config.toml
num_hidden_layers = 12
hidden_size = 224
num_attention_heads = 7
num_key_value_heads = 7
head_dim = 32
intermediate_size = 896
vocab_size = 512
hidden_act = "gelu"
norm = "layernorm"
norm_place = "pre"
norm_eps = 1e-06
positions = "learned"
qk_norm = true
attn_scale = 0.177
bias = "none"
tie_word_embeddings = true
parallel_block = false
init = "uniform"
init_std_qkv = 0.045
init_std_o = 0.0
init_std_up = 0.045
init_std_down = 0.0
optimizer = "soap_variant"
learning_rate = 0.00479
beta1 = 0.95
beta2 = 0.95
weight_decay = 0.082
lr_head = 0.00671
warmup_steps = 36
schedule = "wsd"
decay_fraction = 0.94
decay_shape = "pow"
final_lr_fraction = 0.0
batch_tokens = 32768
max_seq_len = 1024
doc_mask = true
train_tokens = 161100000
max_steps = 4917
dataset = "wikipedia_en"
Each number is 500 + 50 x the weight over its row's rms, rounded and kept within 0 to 999. Layers, rows and columns count from 0. Numbers have three digits each. The size before them is the row's rms in percent of the matrix's.

# up: layer 5 MLP up, 896x224, rms 0.166, rows 777-807, columns 0-223
# down: layer 5 MLP down (transposed), 896x224, rms 0.163, rows 777-807, columns 0-223
up777 093:481623513548488481600523584429494500467473580564476485451501494549555535521530426546585511515553463558375525523518400519528533574500561498518536501472504543530454537559503421546425568474552512566426526506532525527467550494514524530537489476459602431495519563570570434409543432409488526476545504546486414525482481501572452482480447460426444542591565478392521546521504523477500493519379518528439566438469566395561464512590522511505517493530460550542508398487504462499522529441526514490591391537477498634599439449456541492478386540517463542521489470540423462546471486507564500476459506453468506503540469507473482495450488489463472501433574554488538526416519363566573430433470
down777 091:422525543475471569576451470568540556410518496497505497539540419418473526448518554517454454564569512495496463483516468460441530483492548566488564486506487524495501413515500577401573620594530563522458445478574465516486475414581509503551477480594400496534528503483575531489476497442450521443492515402557491544476495488600544523491497532503518530502581490511600494455486587464516639467585483550535545477513459403461562458490468439526477510509498430544537501604531491464608538553544413534522509499602558431474668491462449535483461452542548488488507500434627465395428519496515486453453501461471501456424534474477537474494444481469578597473448525560545499558577534522418492472472
up778 093:617483475464513433442519470457485493516455483475535431488528552395490527510488549541465546519585543500447599556509447545433558464490409561420453555545595614516472501506495493513500503551539478416580462526490581478469514552543607539457499554590556538512523465513485495441542555442581465495523368507489480584436473539454504451581473498540449504566538542484546436450570500534462470498500523500496463409594533505401446483504557560559511555428434482472560516534498426484599489579480435453453383463453506505538496478566331437556541502527478491472467520489527461539593481558550489509507518481524416500461558463430495494619454457406503512515440505508431463540393494473539439483533
down778 089:466484482476528437491572505558458507532521562470510460384495458585500549467492470515555409475552615507418432490538463572490461529487530408484518502526369527510566562536548414486565501463525557565444554472560532563528543565521505420538452503495552579558486432562429500520499428515450475613458484439523478542518453530576589502438488492483486557450583531476512514469591546477549541511513429510587496515475557547558516597433482555550528455545599508462486488605543407488556467568412454441484488621497482569516506454568586521503439397468556600483451493527552494492527506561430465492469600518471589501507476545555575457500545551525520511562566496410550508513532466444518492442566
up779 102:536555451515517439473531562440528505507430387523560499555530583570536518417590460523532590458482547565510465473563476450476440546570413497439489475430523496479478494562620494476547478485506493463376551499480581542512499408543549527511525593496532469516498538547467439560513546514438539508425493488423426503484558505571467594476481529486461504455467549497386577488482553537483510464447607554540477521481500447520494546560516498500524514509463503470535492499451389548492512483566527488386488539545559530406581474438473480469534474430492517418450475571478459509540447573403536532473542403576413457466489471571464574494344505499498532370524471569488503549441468506606433551465
down779 109:566527515513565491443448468503447459502527471485439487452460555499495426524565573459599496530385437537484486462469564560491526528519446535501482494482475511491532501443465470548548484522446575509473475477492612497534455654532420441464398495524586481463450466490458559494460413499515512538567557532518510391459510503402502506498453660515500579534467529542460542443497619518505539499361558503468498560471478518416531516473467533462416368422573513580488532405521613560536456503528474457492447486481593498529545439427413466528579439509528536562467505636462474489524513538583472456453496480491463499435555530430458449515524459538580494539421485550508436466565487488473504513497
up780 099:461500525482574549463509568545613490452506425492441505427429497497634490498447554506535467523435486576444539497460458518468515511545491434437561478543523417430565489435485489447506542559520489537476478605481582412465514504437525501525577496450444497433492488428604558496440533551509516540398421486431419599501547574474576508539546424488528446480567475486518519564482503538530530462543470500480517513515536479560526463625429386448523491524446415457460467543480484526529460495465483511445522495526523466464517465469562504496534503557564500541488579535533398437493549593514526445555465557590472403566451439500452433451572493530512498417466546587409459484486529535536553681464
down780 093:564480467464502494497673521491590495526478530485559475482543497445447517460537502627591623507512550500518395513511501479446581552501446431526545497515437469456520574415466429466516406486532454477428418527540541522528474514466488528555450471513494550471529467541519437517468477514515488527523547554515430465441495528533429505497478490390511512446527455478399463446441525488448481464424553480486513569510472481458561467486500379463404547400522440434475531453443507615487500548488486436518439491484522465528533463488539421545460526491548512443425449487470476567449527526567461501490550470484421483466487532418510448403417466483558423669545473457574502565491584539433386580544
up781 104:528510502559507474509510479579450465579518488442478483495438529533414472523500524605427406553467475501480585497448579505496466505569519561484523567521575445596531519513563470415552406549553445507364519485454629484419471475410429474477570555526558519472526561375512498559503516530469519428515458431525503539493542504501481548528529477513507506517485555534549591489535537487483521610584468449481534449527512441534513424557534472437553561487451521455541476497464518412436525374602541468474533558402529460457541509499471468591494512509569513486463406524422511519552457508583540440519552508633391509536478477546421510400518516472567409497470504513423479524581554435476481497480
down781 106:505547510496445475466527492443467507583514506444432422470536518570461434526442565461500479489442503549472406506567558420381437496492486542527494563518483484511396539400543525538519481491425496533523484615529460528625452558468511447443582569563505423444571468561454501399510521478517467543489567494468518522482457513603549448548478471591576425542552428411462475493451481564527442443523600540438550504446551536442508466437414529484464577516544527583584487550534413460511464498460594534518472538489471457482463501512557466557556471475493514556496462549574465481506584476505519470633472556477562510541555527490596472548473528460576413509493419459483529545509438546540604403517
up782 095:466475464518542407500512579540442471521443540497478488526455560492523478484465483613459425587473573450486465560568499511601606478465538523425521567431552523514586467521368530559481498474522555505525507447491574468496522436503524649486535645495513433529550496416512561514436557525437463507537512545457526564399587486526429434545482502444410520465501483525423483526438600526428570483488456460522459442496476465542447593485504588491490543598446521434544554487574471537483430506460446469471506558550537464514543540493417495526476560446507386491602441515503493471447476527486497516523469536375531455508410512476464536435588486449482446506430438499577553464503549533455567519518
down782 101:535463465313507538544535387510473514503436488508503570692450429445610456535414540523390582448578448531511437511533501450426540493431490507491474536483497497502572471520498538518490473473471457523471521514511544455467527472572484478562492373408496506471552468583499559442540529469519525479477487483540532411498466501381548509603504507510482499490473465408529440619548441502545464556519465505593499474525426571435482608486479501488516486592479524490450544461447479504588454432497559477494516541486476513481476408456486529511529423497453530553479445553451490468529512513457547580518540545521522487568489502596505394525446426522503446517542628425540499496552490443453512568504
up783 098:491377502498554521499497491503518550475517474477570526531533515499494525398530513552447511573458488425453525504431494490368536499538358375496578571485477503468563494486398436554554580503505481512550453511511451486500506541528511541488613442469546502372470455557441566542586419388479547469484598467423535523451547513491469432517513516505483598511437532490537533495499583492502504553448485396522565544512414503433440548474568473546477541410501496492583493478465529470498544428559507540625498526572465451538534483588545514496516541555489518474572490470493497586502492542490416499457482493519551550537511478513466451458509512512457543552491563550579406498577347545559400461555
down783 099:559541508470531504538559527447456530470503515567556463430458477510483514458552528549509583474460522582579383502539483494571596502510479517456470437479474562494506451478523532497652448499498568454497461514464460541495413516407467493529564522543578499494541561498570473514522395469557523513406566492484515483481553568504572538606557517442496484465490508404449528547475517466532522505479456435523505438448560521484535512537556508431441548419569506533498479464408482518584438425502603458424502503413454427406544462603509541516488512500503411542547480497498499480493475495481521468588498470447394517504527421483437563495479434545497561445459450429535531677520516525420325537506
up784 084:490412488585515596480494495450488516581559535421431546439516431489549522511490570418519567453460469494507520591538492516438570508480569507433504430478414508551530565455504419531399561462529462551518451465506631449491509637617505498499494506471517547473529439426506546386435531480556462506492517440495543548582470482536488484485447505496432514504498495526529477497521443496520509547503488469547507557483411520543532542642457484442504547519450526463578462479499604522459478533471578532531544544471427495504421484487567498479554447477420556436508610583471441473542555438391475426537553522544505444561517511519555505519459536592465511504468454567561486514550530539482327509397
down784 093:394544571474431483475521464521463490519541519448491545468477528536568579506395524516569416464536583459499525513382461520552523489591472484530394510454452471435437462500558483493498565518480540488487484536502530500534464509485530486554465556400463482500553512513561435494528504414564528597540504570509492490617465492535528554458480524461547542572558485535584469470498432601488504503531518496477545411519515430430547363530568472499408457421536513490500476466514491544446442541533538471622513471493482376425571494481459494397556504490416524455491542545591499453410441445503535531521536559459458533473474512487491615484547433524525516532489463457491428496496397617445490665521
up785 105:395484600509471465492501494493463497490510504432504541464417618562605557494408456570469532514501473481568516453466523478428459484522546408469464406518573507535461485490511520473517505534444496600523498476485492456427493442497504399495444612519503473572491370525564550394471523447479578449503495444514582511537500501518481533569480468427549594474486527543547513477437564491589428511546563589473511478546545484497567548426568485440502510535539503509427562455422519462531459462537452517409466500550540544458595574505513499477490413416465488653503474566440510516537470483507525488533587611553459551516410526579558465487496545414564505543445459442469475491538573388499545482480
down785 102:559430531460524428471438518557472502542519506534552526475534461510491463443571477475551504651447522505412443505500529569417522478437430571505500513554543551536420509436542576436518487501529510491513550506591475526452586543425493360557657489391510470456509549552463499501569472470574463541551508533424418448498542480542595423502495518422388465451549454523528581487540502461421490542478597467450426445456478568465581461533519505480507527469541549561497495435478436506480575470540568563485455529462490427485500551550510465508407520567433525405509509404538536561472522532502512433493513547491369505516527479484521480496576441568557556522574578478538423500496496577561519481510
up786 101:554448460423406401529506453514463573369482489490493416545462516478463475532480491547486519511442497450526515572509409447598438571457462484488447477517503548537498531571440472524496470504522535506484490431485569457535552504538545546616486560500567469513465483481476516484459568541521359514485504468678535529484457496499606491458505624565441520551448474478564574443500506423548458539472539577468513492447493560447533603494551520482502492542523435496526481537547538498534453481482528533562375489467519477462559569501453563529466438539512464524474597510489377529486575414386414561472485514573531492407494569489451588570518489508407525432565542444491534501480537554467458565489
down786 094:536466424443484442535579452554490430451529483447452545487445469488464460413546547460432543495521487448497439500528520499559451504423456472531511510527515377506455542508455448504522505433440452495409477421524440452497494596515425543531496541503425503496472472542650457513580446546501545593548615449527462493369481502507486474526462547421393555493456544527472596493519409451430547514480515527520613519512404415497535489428532493531454517459536470523530510490456516552581397492454580524515486450492640555402490514568516463502531451513604502566497518408418565443630543446504511553548490536604530499463519550502408512443486525556508537489515518533491533471500518555481478436503
up787 101:602507497468481515463525403517471495572576509478500569434516582506531532511447463572431546507439556553495450503432493599474518379541522518482537494556402519500494543584519436429547484442478535535450449507595424572461563432476517435417515516533556579499477506428535471501493488514453508569505532470567519544523562463516487494534499397524493571372529479547451547558532501573510459484602508466523522488454470519561493512439468497472502559575511581467499523569474483594514427487501455558576500520531524499459491465378511483558498507489500428550568461624505516398512571439530495525481492530454382477501550592532526335490401533464586424492464479565489404446436540523487554484529
down787 096:457517426591416489506500477485565569559541452544547473553397455491472519479520491486486490525478453487449533455541451508431497592524490622550479499506628519457532524467504536586499498534558508440553487515494505521503555503510351524398560518515543440483452475576457544508476543427506496536532480411515530486451457521425531515531490512451468539546594458467516485391477586542513501514436581624447464566501517446524485344477523514459466395501446569526521463482484523490507441499558495508538488476460515480523474580640526520456430481430481499490416466428482477457517471524487544513523505548605484567519561592525489491571575428538515568511415591501494598542530464347470483498411
up788 107:489489512474488437503563411486529535500453559495531527507499525497528484458499384423502457426442442498469574521454499564451573414562480497558523484547484526456475543498542437458377501421507521539546546506512559556521497464485470522528508486561494497475518601549475415520408457506517559502436528433505494628496604521587512472495512455424494479619446516462466517508416460541590503529438673501527423514468608509471514559498501491576494497514524546459525520464496525428448505491539515566472642455429483543462448511588405543476503516582407463456578507457515481488394494565510471547440529426501487573554452447503557582545522465471403523444441519463539410461414479449514593511482
down788 098:456507459497526575586577446496527462521582503562470458537494524469444568491555430511515525571578376520504432607503413457452529455525499505518480475475561454515546528554509468492565590503573499498514492411386494409507439507526575474558517547484507487530563462574496524513461450471457573512582458559526489545475505468493491463409488488439522473417570533491541524479344483532518555624464568493460546561545518446531499515523606513470508563559483535509452459487519511450504504517521508479526520550395575531489604501434556541489535486527537513576558504484496499496553572562485482540588559462487525420390453462418608402537488510499488391511489617605529463421510496589523556474549
up789 106:525462577494548502485506471510495519454453534473553377488593478516491489569450466443522498534448475378415550435493549593476421470479437541477514468459383513453529553539499540428472511495528526454546492561533502461525444459439505539525456428529554456536450566574441539462528531531500427565478555637392580523496529458568562434514549502483456515493401501521483501434544432505440501496505459329447593487535548459450487594540506490564408507435498527486520442455433565540483492508491438540485487476518499477472460532468582523475559545525458492451557502482429574522486503606440534565412506521515484466386433496511397563449479553421579572604460443515517518450492514558577533487535
down789 104:543488446387490575488507379493493514570566466536486538569361437493493442487497411421543441463509466549593526485448495417530545617397514625545416575427496482538472515473453499509459586493486388482527507478443482565478636593475483569530498423472457508584527478489402470475450509591459462480531496506474589466531528516466500522560500480496482556465477438452538478471466517487558490463518431533466535481524479508515458429499571486490547471481565528563443467473517448465488473559411473561593430511402485490550533518528481528552494590451577478502529433454523468535444491505456465520557558428485479565591427461427488526533478509501569524586458591490580506424486523547439544464570
up790 094:514460449597554534504594420545541468576476483551441523578426521574550510473518454431445504462481500476355546397496489586521499505526469563489549527547572472512566425422490496505534523494589525499473511580472526440510557564584528473450519521499417494514439536481555546545558513484447512575562542517555542476489497529468506485384491472547467504506496496541518509575542486453527558503531532419492481446488509459528425470494539449365536629536499546573493456504377427485489544494477549482495497542602436543489376468429467449430501506440500469569500565494487545452543449581426475501387481463591517544578551485544510406463488445438459542517450418613507480429439566527496523448467
down790 104:524445469461600551461517598416448537451500552515469509443597557404535437457557528513488431518528505484539561561464517464484447324501508491399518524517480547524544517562513475486509524507521473578457542516530451461554447453587526532480468553547426543567571471424461577528513466561509432517493472488515488498540535487425398491489469375463553571511589493509474472490521399521463558506521487530451555517586443476598538449494446489428545508513530522453500593502545489536504397549471480455463521558481487480528477515503483462556499522578613555501432392529529542545496514432486545539530511499439480378432634488463472532487518501470492440541469676450541520557468452489561589458506
up791 091:516423531476486545504561498528521563412511557473384473441433534490518538486431534472499502570525526514408417421398489597452525543478537480550418531475395439524490556460565498540510512458479493485526513472508477571492607429452521521491545531478561457603583459498540576485549417537524471490504474545508542537513502439507580489492509459499488419423540510546563616505563522569465462458507445502442501430508503609483536551480512611455588492482500527568522504518500526429508539461566568415532391566421537503461491490413533508524548490515530540655548501501474523460468532500562522438456467413556528482541476597448483466533537465467586503593377428515522466471489612527495512558411
down791 097:390519486484448397565495530477425551526463484446561508480627476420526475493487527483485464529547481541439528547501559507458479420547515493510494518506452554426523491417482493471507560561536525525484493443486590493512378467468409512510482479537458506539417401547515467507558510493560591478464418431512418532475496487424458443510470488579576568508553566467535518533512507548569487508434508548536493480432499509543528398551384399512532518429425612425334444492444547452481540470524486474463577429477493454494467589496515453569432558490432489513474538441557464563549516483525449490462484586427529554440502440421509509460426422560595579512536451567508509504582504423490507442521
up792 095:451505443560551468575406546436463561542436407511502455494485550522571503588440503513453531525596422485561515540538499533624495537531454444451491514515501402508461466502537565457510475497504466374442560561487565532450454492403467448513489502518405533528467539500448545503531473559432427561544512477448499457545542577421495568558571398559440567529483508463588521525543502425539504509506601516497438503454505390483490482400533571591470486360502466528451528509550560486461550376548542476558532613476501435535455497492518512501465464514474582533519437469440484406459457480485440469524421480513489506498484535559455533517537568576544549451568435440534444488493479599435459548519
down792 092:475509493498487480429525565505558597547591455526499448458532407506570538467556666476519446387466545529556375470445498461476528373578439479547493502508535522548480545486489522446483516443403492591511494451527474532562524429522419477557377452570473553485408403430471598527524507476502541514498478538455495476431494471508484387426480481514525415448531491462482582525493489480466486475505569460523479538513572537549449622519469590538484478484407566496437513562585446400534574467546498504475437481529443386539485553445479447538454511467498496558526466540519495435484419468553519534541481525522510554436538488457513544474532517451526505563431486505476557609578542447463556449504
up793 104:342514478440550598538470545547475545567449529499587576475478465465501517645459506503484522523526519514571533444462491454461397399544490610482501499570589512566507492426439494481466496566498416490529470436457501424515539418615485543490550496492548481467431427494529548542508541578440542472467593441469589547511526544498531457427447525566428477426488458531425541474550449474430586411426581487599483507470598443508483504476486501511447473466486503522511581513494496480441543480557445465440437484485423508533502504527406503522470452610542446590497542498433529490548446470586528412468510523482458437476549581490448495545474494505497489497476438536559506495400562535490593557518
down793 107:469421510508468520458568518498532520524459492470532629458503499498486545502463545497547451447440491529531496522493489470436513467532568444556600466584481526526530472522449562564582615404468471466480510497413549402470462473507534563448482462514485512508462450561547426485508515468523416481454606553559505503571612489513481439536504577412481568366481448515510546462471560424485473539482448511585602426476484514498547492505489486628460534517523473519474479518456446508420464557496502443445531515566578565526464525435576526476434446461521556511429588493607549548443447487535422454518606508575570532572492481477530432519492486478573465439548415649464504516457572493503505469608
up794 103:471511462478528569438550521464532532454510462366494585485538525440524468460464513527469510518471525452490380473495507505548449502420472491604510483583420621432471523583455442626504564527547482494480493511444511472541543510454525477439535546435469534462513462487524493523548544477472467511414493517537498419525474429578490494470574499475463529506434472417480589478541527496584420563512458467477527437527570504447417384481502427537517568496515625536455478504603523500472377505464578450459522400552511527514559510613528598467472559503522468573519418548515491536483571486496518568354492527490565485441524438544534489522546461550520569476451516519457488563538557429436547430606
down794 101:469421541515452511465423663522557513499464557402494512508550532610348514473511483495553510519469516494471502491491556471532451433524496502597474352482520550538515483566493527501604536495478564420510462521488422512477468403503512462540475491550498473555546521546496483473594491438541524488450528509533385531521516548476418497455577476416421584448414523563511483566467563571478526552456545437427529592452534486530502502513517605420444602458484463521447528480440400423542556514472513568509474510469454511453485438482526476507518484444457502491515402520477607498526468472612516478459522441542522517539454367441446530464535455440500521475495512524546523621507571454513512412520
up795 108:537419489473454548531475502493632427456424456491452469407614510528483499540464424477557394492546394410576433542449455430509522627481476513494478484508489504456598560562451498478487454471556502524539558463494527531522444490539506511478491555524607433522479552516558484562470495470428519517460566540498605534512527489509489563569404470502508459503416578525476504485506574517564465526392555537481455503450425432432478685505502590443419509442454426539533508546530544498430435545544494439493494447590553495502527443487553538508517470496450459555483597505568462464504564535434549529550588419417492525472471507466549474472515458468494471443488555481532472555557478419469420456532
down795 107:502351586546539487432586410539522481455429529427540580559410523505490515400602429489470594570492433553470494432488479488454496482504491527550513471559477478541475486558447539490443556501475497452554476501612512516511445472599469419494484503494571502507535519446535490544476548652478434534631461407483514453618544559398527529590519577476544451510569438590426495434521542529554462557479479516524525483534489504450491506529488440439491432480475566485532531460487489549536475491529508620547427528500538492592548535541515473460566468539499540475501516499608486464530487533389418512541464507619448458466528502496555508462492581493488550502424508456491494523520421601540508522475
up796 107:595647509553524523500451614515633533484520481543533510493483436461542493456447479560433489596445524461561493530496527590534556569570471449562538452600517456403526484548518478449513482496599527444471499473386477589503469437514498473519465544558458436426523469533561531487533463466431507571430442460470496473529491489473430508458467533476489533481624556511605415506581524497393506507389402544576498522467514482484380556484493578527538556463443455464539480517542524468545495517508493451500466534499538525512532525524507483491596502580574514489506531367518535510460494579525473469535514487433488477507441396448614482525507477577546531470515551511374585459566469470512528527482
down796 113:430538452559460527470403555548473472540514530466475447544533532509429464512590532520536534540468440516615506529477503488500537484508380547529550495501490499524551496585499496584501535540516507538557543449502499409552497489497415442561535519489556380518504452501463400528468481570565487465437547505517551586468426492511465418479511479545542473457422451384477507402500606481412422473465633595474446591574463476551525532485574543486435502527491528474532502496474493557511560536427603447588556454496456506513506482513526496538508494490423558537519575352414418421496432532386475511519583496418560502478461512575500494612474520484530545431472570504424549452511499496497485500446
up797 101:475431476519474461538428497466471551444535424564517544489405524561551520439489494500559463497552497537431501518473454496558544473407469494534562501505448523560472410464556633532472545562528570522550590438517602482565509488426508552562475498416509511541430560527533478555517561479579438497568369476511486547582514517516504458433519409528470510444522558478507492554501529547488519527430477429475431440530450490500435457417586526529527495556506434500448495452550471605495536518578463490479604478561475546549477485583406560435385485442494425480497507479442541577490516501517554489508480537586618567484523399583570432464580514519471449420459521551431424503391543450478494532518
down797 099:563562469524494451503383459490495589466549437549576493520463523497498543535436506536499547474478392562570585467468467441533523534494566456510567500523521500444548475454399506514420482585560387535521541559463523453401490498524381557472401587554496524506539444589529526579546505442547387576555488536480560462538562519466471494456501419554403490610441526439459474410519505566516427458475445431480432403428557516551512508489498521443481501570494502535535552455489505580507568512442450556465495510446496453483496517612489535476477531442538529538560473450513443472483511526502473506489512639535527524662503531524504487519497537511511499532555470500518476543580608451462455435580
up798 095:549545386493413570558483469493479491551552432489427513474551483517556617535455433559451470396464491484417475459508559520448578503429494475423456669469443489551556493430483441545552553529549499525564431467555535479404502532512531537458466509483517466533514535480458479510558463445478638558509438524560475513605473404552493399411455525493557556447507504551534526457517519493538510533417558563526468485531494533594509428443502474483484537542504530585501417464525391543533465497480535469529507527487465434551474510451538461403474494484505596514586475514468487397548447556544553489455537546563494509535562483487579511580463481428498473489450573481460494451621475519585534591449
down798 093:482523484559596426504504471489511509511535583488466474500424510470489582555534613433499563533425520571497508545545369600535472543522508477548484424532545532507483374498531420514442392609528432493473440508473569486593467528462438519502456592519520559417438465548561580478496483552514494504536598416483547456490493451536457516519555483571489391601488524453533502524520497490487521457554416413558463509568525422409449467458467555506521542400506519523487521460523499438512624493532513509553456468424634525497445383509472535541549532543392398490483457508436444461483526468542412539513466527538482526535472471555447508501438523559475459509447518473492479524425526487401494536475
up799 100:570449464453526457472555549444365546574494416564546560438553529524419485466443466500325476489406519546509463527506496466504574453520515445535432599502531566456527559400543501541648575443453511545506487430385482441436480519559475453538475452499498494573480586522564452510532545502526500421498519574475483580579561464488468477548468495563495511479424466487596468485543524475528571478515466566490477390478502468544486481519546473458552488537468512496431545501533502451528450476432387465555522543428570601424483546484497439512466494409523428597502579488448551560497509482452529435409565516530515485536541522533490445524525442553518607474505489492422510484464459439491478565458
down799 101:494529408476500514487531475449497481553544440549535568489421580549466480402438435395512457477500402592412526453518532454503588482467480459560461478536537477491389383493502407582457447575532466526437429436450390454541561515417489512490440507478420447451577402473419476478438459504473484555511585504539556454491478501436512484532503548528509481473426421525404418472511471567472516461459481463443482531498517537482579467483515405555495500466513620455502531412442503595507523555513550539478452483479503495483355543441403490522490517540575524533462472443484427438532485505577565586503551521511543542530431530519514541510596447534497613547456496507551532459456568518538487481483
up800 101:377480509552569419408504563531531568475573479454449475432489486497478527516546472520608572467575410475407554469522543569469461453517500487417488562558411499458495516491531570455578515527513480430467571544493574341526534466479580611477513514408442473577422576542586500622496542532538369466494480558498428452506504519502552487479564531461454504482459527506521433479473518560472475549537546462422399425509555506526543464426561487522535478552490479515476469573491543540580541444533489568460500576462518419542522444506361499515484474433528489538513535535512579456488477479529532420491507448544508477514390479531507546591498570459508437523551539411514424498540512454525479499527
down800 098:534503463459523467534506538529525521481459402443428454533506441498505536485509538529468472469580509479521567458532569503536431489528436486596529465498521433481432460461488536575546499575572575458408481564441495362498528572542451575493565524485446466446476496472547543512506533603458500534483554474454566460516567593549464530520540460406426413532481465485469444544525506409444590568414540538587514460446508417565480575454466526502472496487478441478517528511502528507504586533473444501471468478488477441510504439456517477496478417538479439517580527479402429511414456524457567502426467520567546458512510484511396532559613596499475608357537547414485564448441524429452450384466
up801 101:466513461478476496455471400521465599400493566509513554469531593599485455475543444551435471455553547521575523527486496521554491513492522443494495470501515536511531564391505521558608502510480542546570506593540452417511435488569487517492534492575498564559554407571440521490480473570508468425567411479371457502420481457517412551506445413531466598480426487509491460455487515505537538448542510442480533457488498566544393579633579468594366513368527536505506485478485505539530482506482491569465467459575461561535576547512390470453526461514534561563426467503478431461572494574519488510568465504531441422469512439483481506532474476468546532564425538525491542483550553519534450460564
down801 105:559597502580496523577588526505459542467454452458548513528529574459506466523554517448499531528455589502504529540516465420522535601509548379417491514520516472465491587489420507481607456475454490523480482649490540481573592530495487448542486510621519468540411497549434547465433480525511474539402533385499493557478500506524469484559568489456551414445622527441485457540559481512493497517537494536541452533461601507460497447592537474493441541482532475469473479607464474397449439484465523580497442478437494483436520538491400566527472436503518483522518489545614429529597466585409499506493550436483520455563534519451456488504495483499412423586593467535541535514497541549591447526518
up802 105:497418458441406527508533440490516520518497487576530534481582433476503536542513465431447522460547505366560457448465553472505502528533511559557519504542571494566575504567494488575577574440468413482480547445487466579467589532495504536452528497498596474565524381557515462449439418532479504544464477515532500550594493493496489396493457506465450541456492609424467440563530436510463571508605445568518605449516501590491487521561583544503365507506548475524490422528525564490493548477402482520537556467369476524484486539542575506479583556429506507456466504488481472546524589533430551563458551537458516457480455402561512528623500412539511484569545539515450500498548534548460512558432
down802 110:539545439510498579535491474558487437485559501561470543349633535497510483496513543483511507448395511562594512548415531467476531390491418434492430484482475546479440434458527560543499489534534504472445502555515485473487456501491501499378479468541469432488423530492521422548445493505500459518515448561514419481458499511530435530429586621438448428414522404530437392493485538557469468485495577529497502499445557400508546547539452584476445534532501501508536441460532504453512499568538473536630477540483615416515500571451515496399526504487499515525512554442528410427538483519450534600465463427466527401468559508435445547516548425515469516473562516559432520500445546459579417521536
up803 098:431555440598399405514465519556439450496512538517498476501522506475504435597395490432478537634505486453548526483454492556531510532372483625503505531456483481530453476513352542521497438508516514513507457469522614543435517490586483513435482507399503546537513556429533523536511490645568533463516523568506517502541568401497528558519470430552438446501463438564489569526487451481516539444475455488491400433460456535460599500611519526443503564462471469570487451527542575490395562527541530404464479566507477577454388596534505445546421477468525490456514525489477498487497630491609504493471499547500493471523436467483448499530467474473482507515553551466426505530519523462466475474553
down803 101:530540522506534500491534480513493555528550508547464528579466516491501464411549420516483476433508556517478444382471481484418515504453519519592537484538539662568552565443547535525538491492457493470498451441485546581512502417570473641534565528548497508571536479657507466389531477465538559493460499505490491449529444482560593430415451553468551535459520538455551442490519442504470505521512457495538438498405502413452556486483515494489595476489475551459564448436499485439543515452517518461509442439485440540516504499509443557544539511492548488484542369488351491442529461556552598438537518436515562541384568482515508485496551488572436470477450409512539534526494419488570400513398
up804 101:423592364535496492489518527573507464508509363478588554464528523547532593464563576578419540537489515625514470479468497445406496504464535452434522494427563497530551461473514501524564493571477525443524493534568574490529442471507472467566503416501465500508571520478444521568512488511535469483565474460512483520548450529474493463432565517505457622473489456406496585501427431519517463519522532512524415522553483580535525515553437360558555534443469469492534530523452501525454489462502634499517549525656536484583554516503543410472484468536466471435500462456445489406525538540490521526428470578516488475506425486577534494522480505501472592455545498595484452455499507608442566602572
down804 100:497517525545431492543555512421504444550490601486480613371569481489432499487495552488438530462498426484542508444504529484574515410434476531486513487400449520493479477471506556466459522506557512509540436400496527508425467476386545443572522431503546501453460433444447538554488484466460529408474524526496567490503474420496460463556514403375472505477580499490581643488522478526496490602501429540491582609497504486509539486526397542500523540447670604534507538497475438553518585500418496524518550533441506485575545535471490425485453558515508514525524577565500538522567463528450498507509462461506461434579457491575601469524497615511453458445437504468576436468516541531504541449465
up805 101:580461575504517462495487498470495442493504519525389482430466579483439587480567511424622648500530504478502496508555414539549546540486549458464460517528484536468535502565558499527511487484483540431489522437518543605538447430391521505473528555415520482505515587411501507537568491474551516445470527397586560429514477552454501441570541464602567561539493515543601451451513428437492521511507472522569560514426495413511534556500510469475459447492505461556577529371544500521503507452566482580556392534487445514464549556451443461469457437511400411511547467504463500477504507511459499479508460334513505436496476457406477528558564471506516551557504545583440449538471505468456433486580
down805 099:528477503473545515493497557499435520448496483541429400489421544477485444520510462529508439435474500476505507511533471511514550486482533560569447512454444513483425488546543517584466460568550593476403454475470444492505498396450589524540407482417466501518496524409526508497469589454439433616453530568543481448486492466378402436461448464446455500495563472461506463485453492461501465518500510535487549523436510562419514553417484483429524557534468403516481412447552515420534516486505487542488592513603570574473549524516498509526503406476495554448408422483536454447534499508560591483487492552499361526411533466535483637543508413460515630609540487528541487479564512532448537459394
up806 107:362463400451517471617470495546441570500464520531443462565467510469492434513530469537462501503502385478503450492395539522532530496464544467406549559482497605423528466520464477518474528409450545464561492384508499531469530488499582485603505518505547435508542476501545532566580557569461465524544594429427531568481505500506580456452490562451565524548501510512567599534413455455472455439530475473539581458508476536459506442460508461504533475473493569455534355508572578513390514460547494489517449493425504518472440540476516487608440411561504437464478390561565442529422535491482493446460537519575515497606458482514453524537476431483523504484582487494504572547420574491450558525546
down806 106:517563506485421443584437460508447471499424533440566545449481521555538495436519543467571639486413544590501495489450494531556536545543503487544531461468455419447504523494522524536553557506534522462543445519473537499589569464389484483540524484503551473590425473452544489471484545541496516533487595500519491383445531559540460459574502507542508499557447557381476473448581516518506439477435555460422478370389498555552437512465528518491428564530527478518626476439629545479393534429397468482489499526535427465483540477482443560517537492520524498455568479585473412454473545573461471535395513547443535486514467553527569509549456562475509547562507560522521411503581555514529455450458
up807 098:561525466423583485469448524594445543395502559497545547494514562506466416472493541527581517507531461551412502525462454524461462497453546417484492482472423412553476552352543471543591460494552461482549513499500507561501543442537441556528457508479545527555532463489507515516542553460543456485490511530473511433507603345452544497436445430536442514498516504542670524533434424488457539544521452478508507521490429446508480564591495504492436541481481501442562454548479436507450552436479452490469557509444456560495512531585560567480487536555456497447595456563561474474603483564512516519552573444441477417444560423535501515484555472480498503506610524390392485399431433562485494514529
down807 105:450447510546532518525571412469587490459452443481546469521518431576475411493522475463611508557588493462466472501477450487416398478478450493434470531491438443463487501596504453531613500480440482505478494540535519499451539552466562552380455550484424555507513538538470517548470565548424474448492386443582410509449463499475516482472424547461513506469545408534466451490454510389449587528542438490568477379509442502482549543547458523537536576471510553501496581541464500511532461515492523502609403404498480465432476516486552549552510540509566555386453524493546513452502489361467618412527505509493530566516469599516555544562490515525504526463511455518480599529392487522504553556535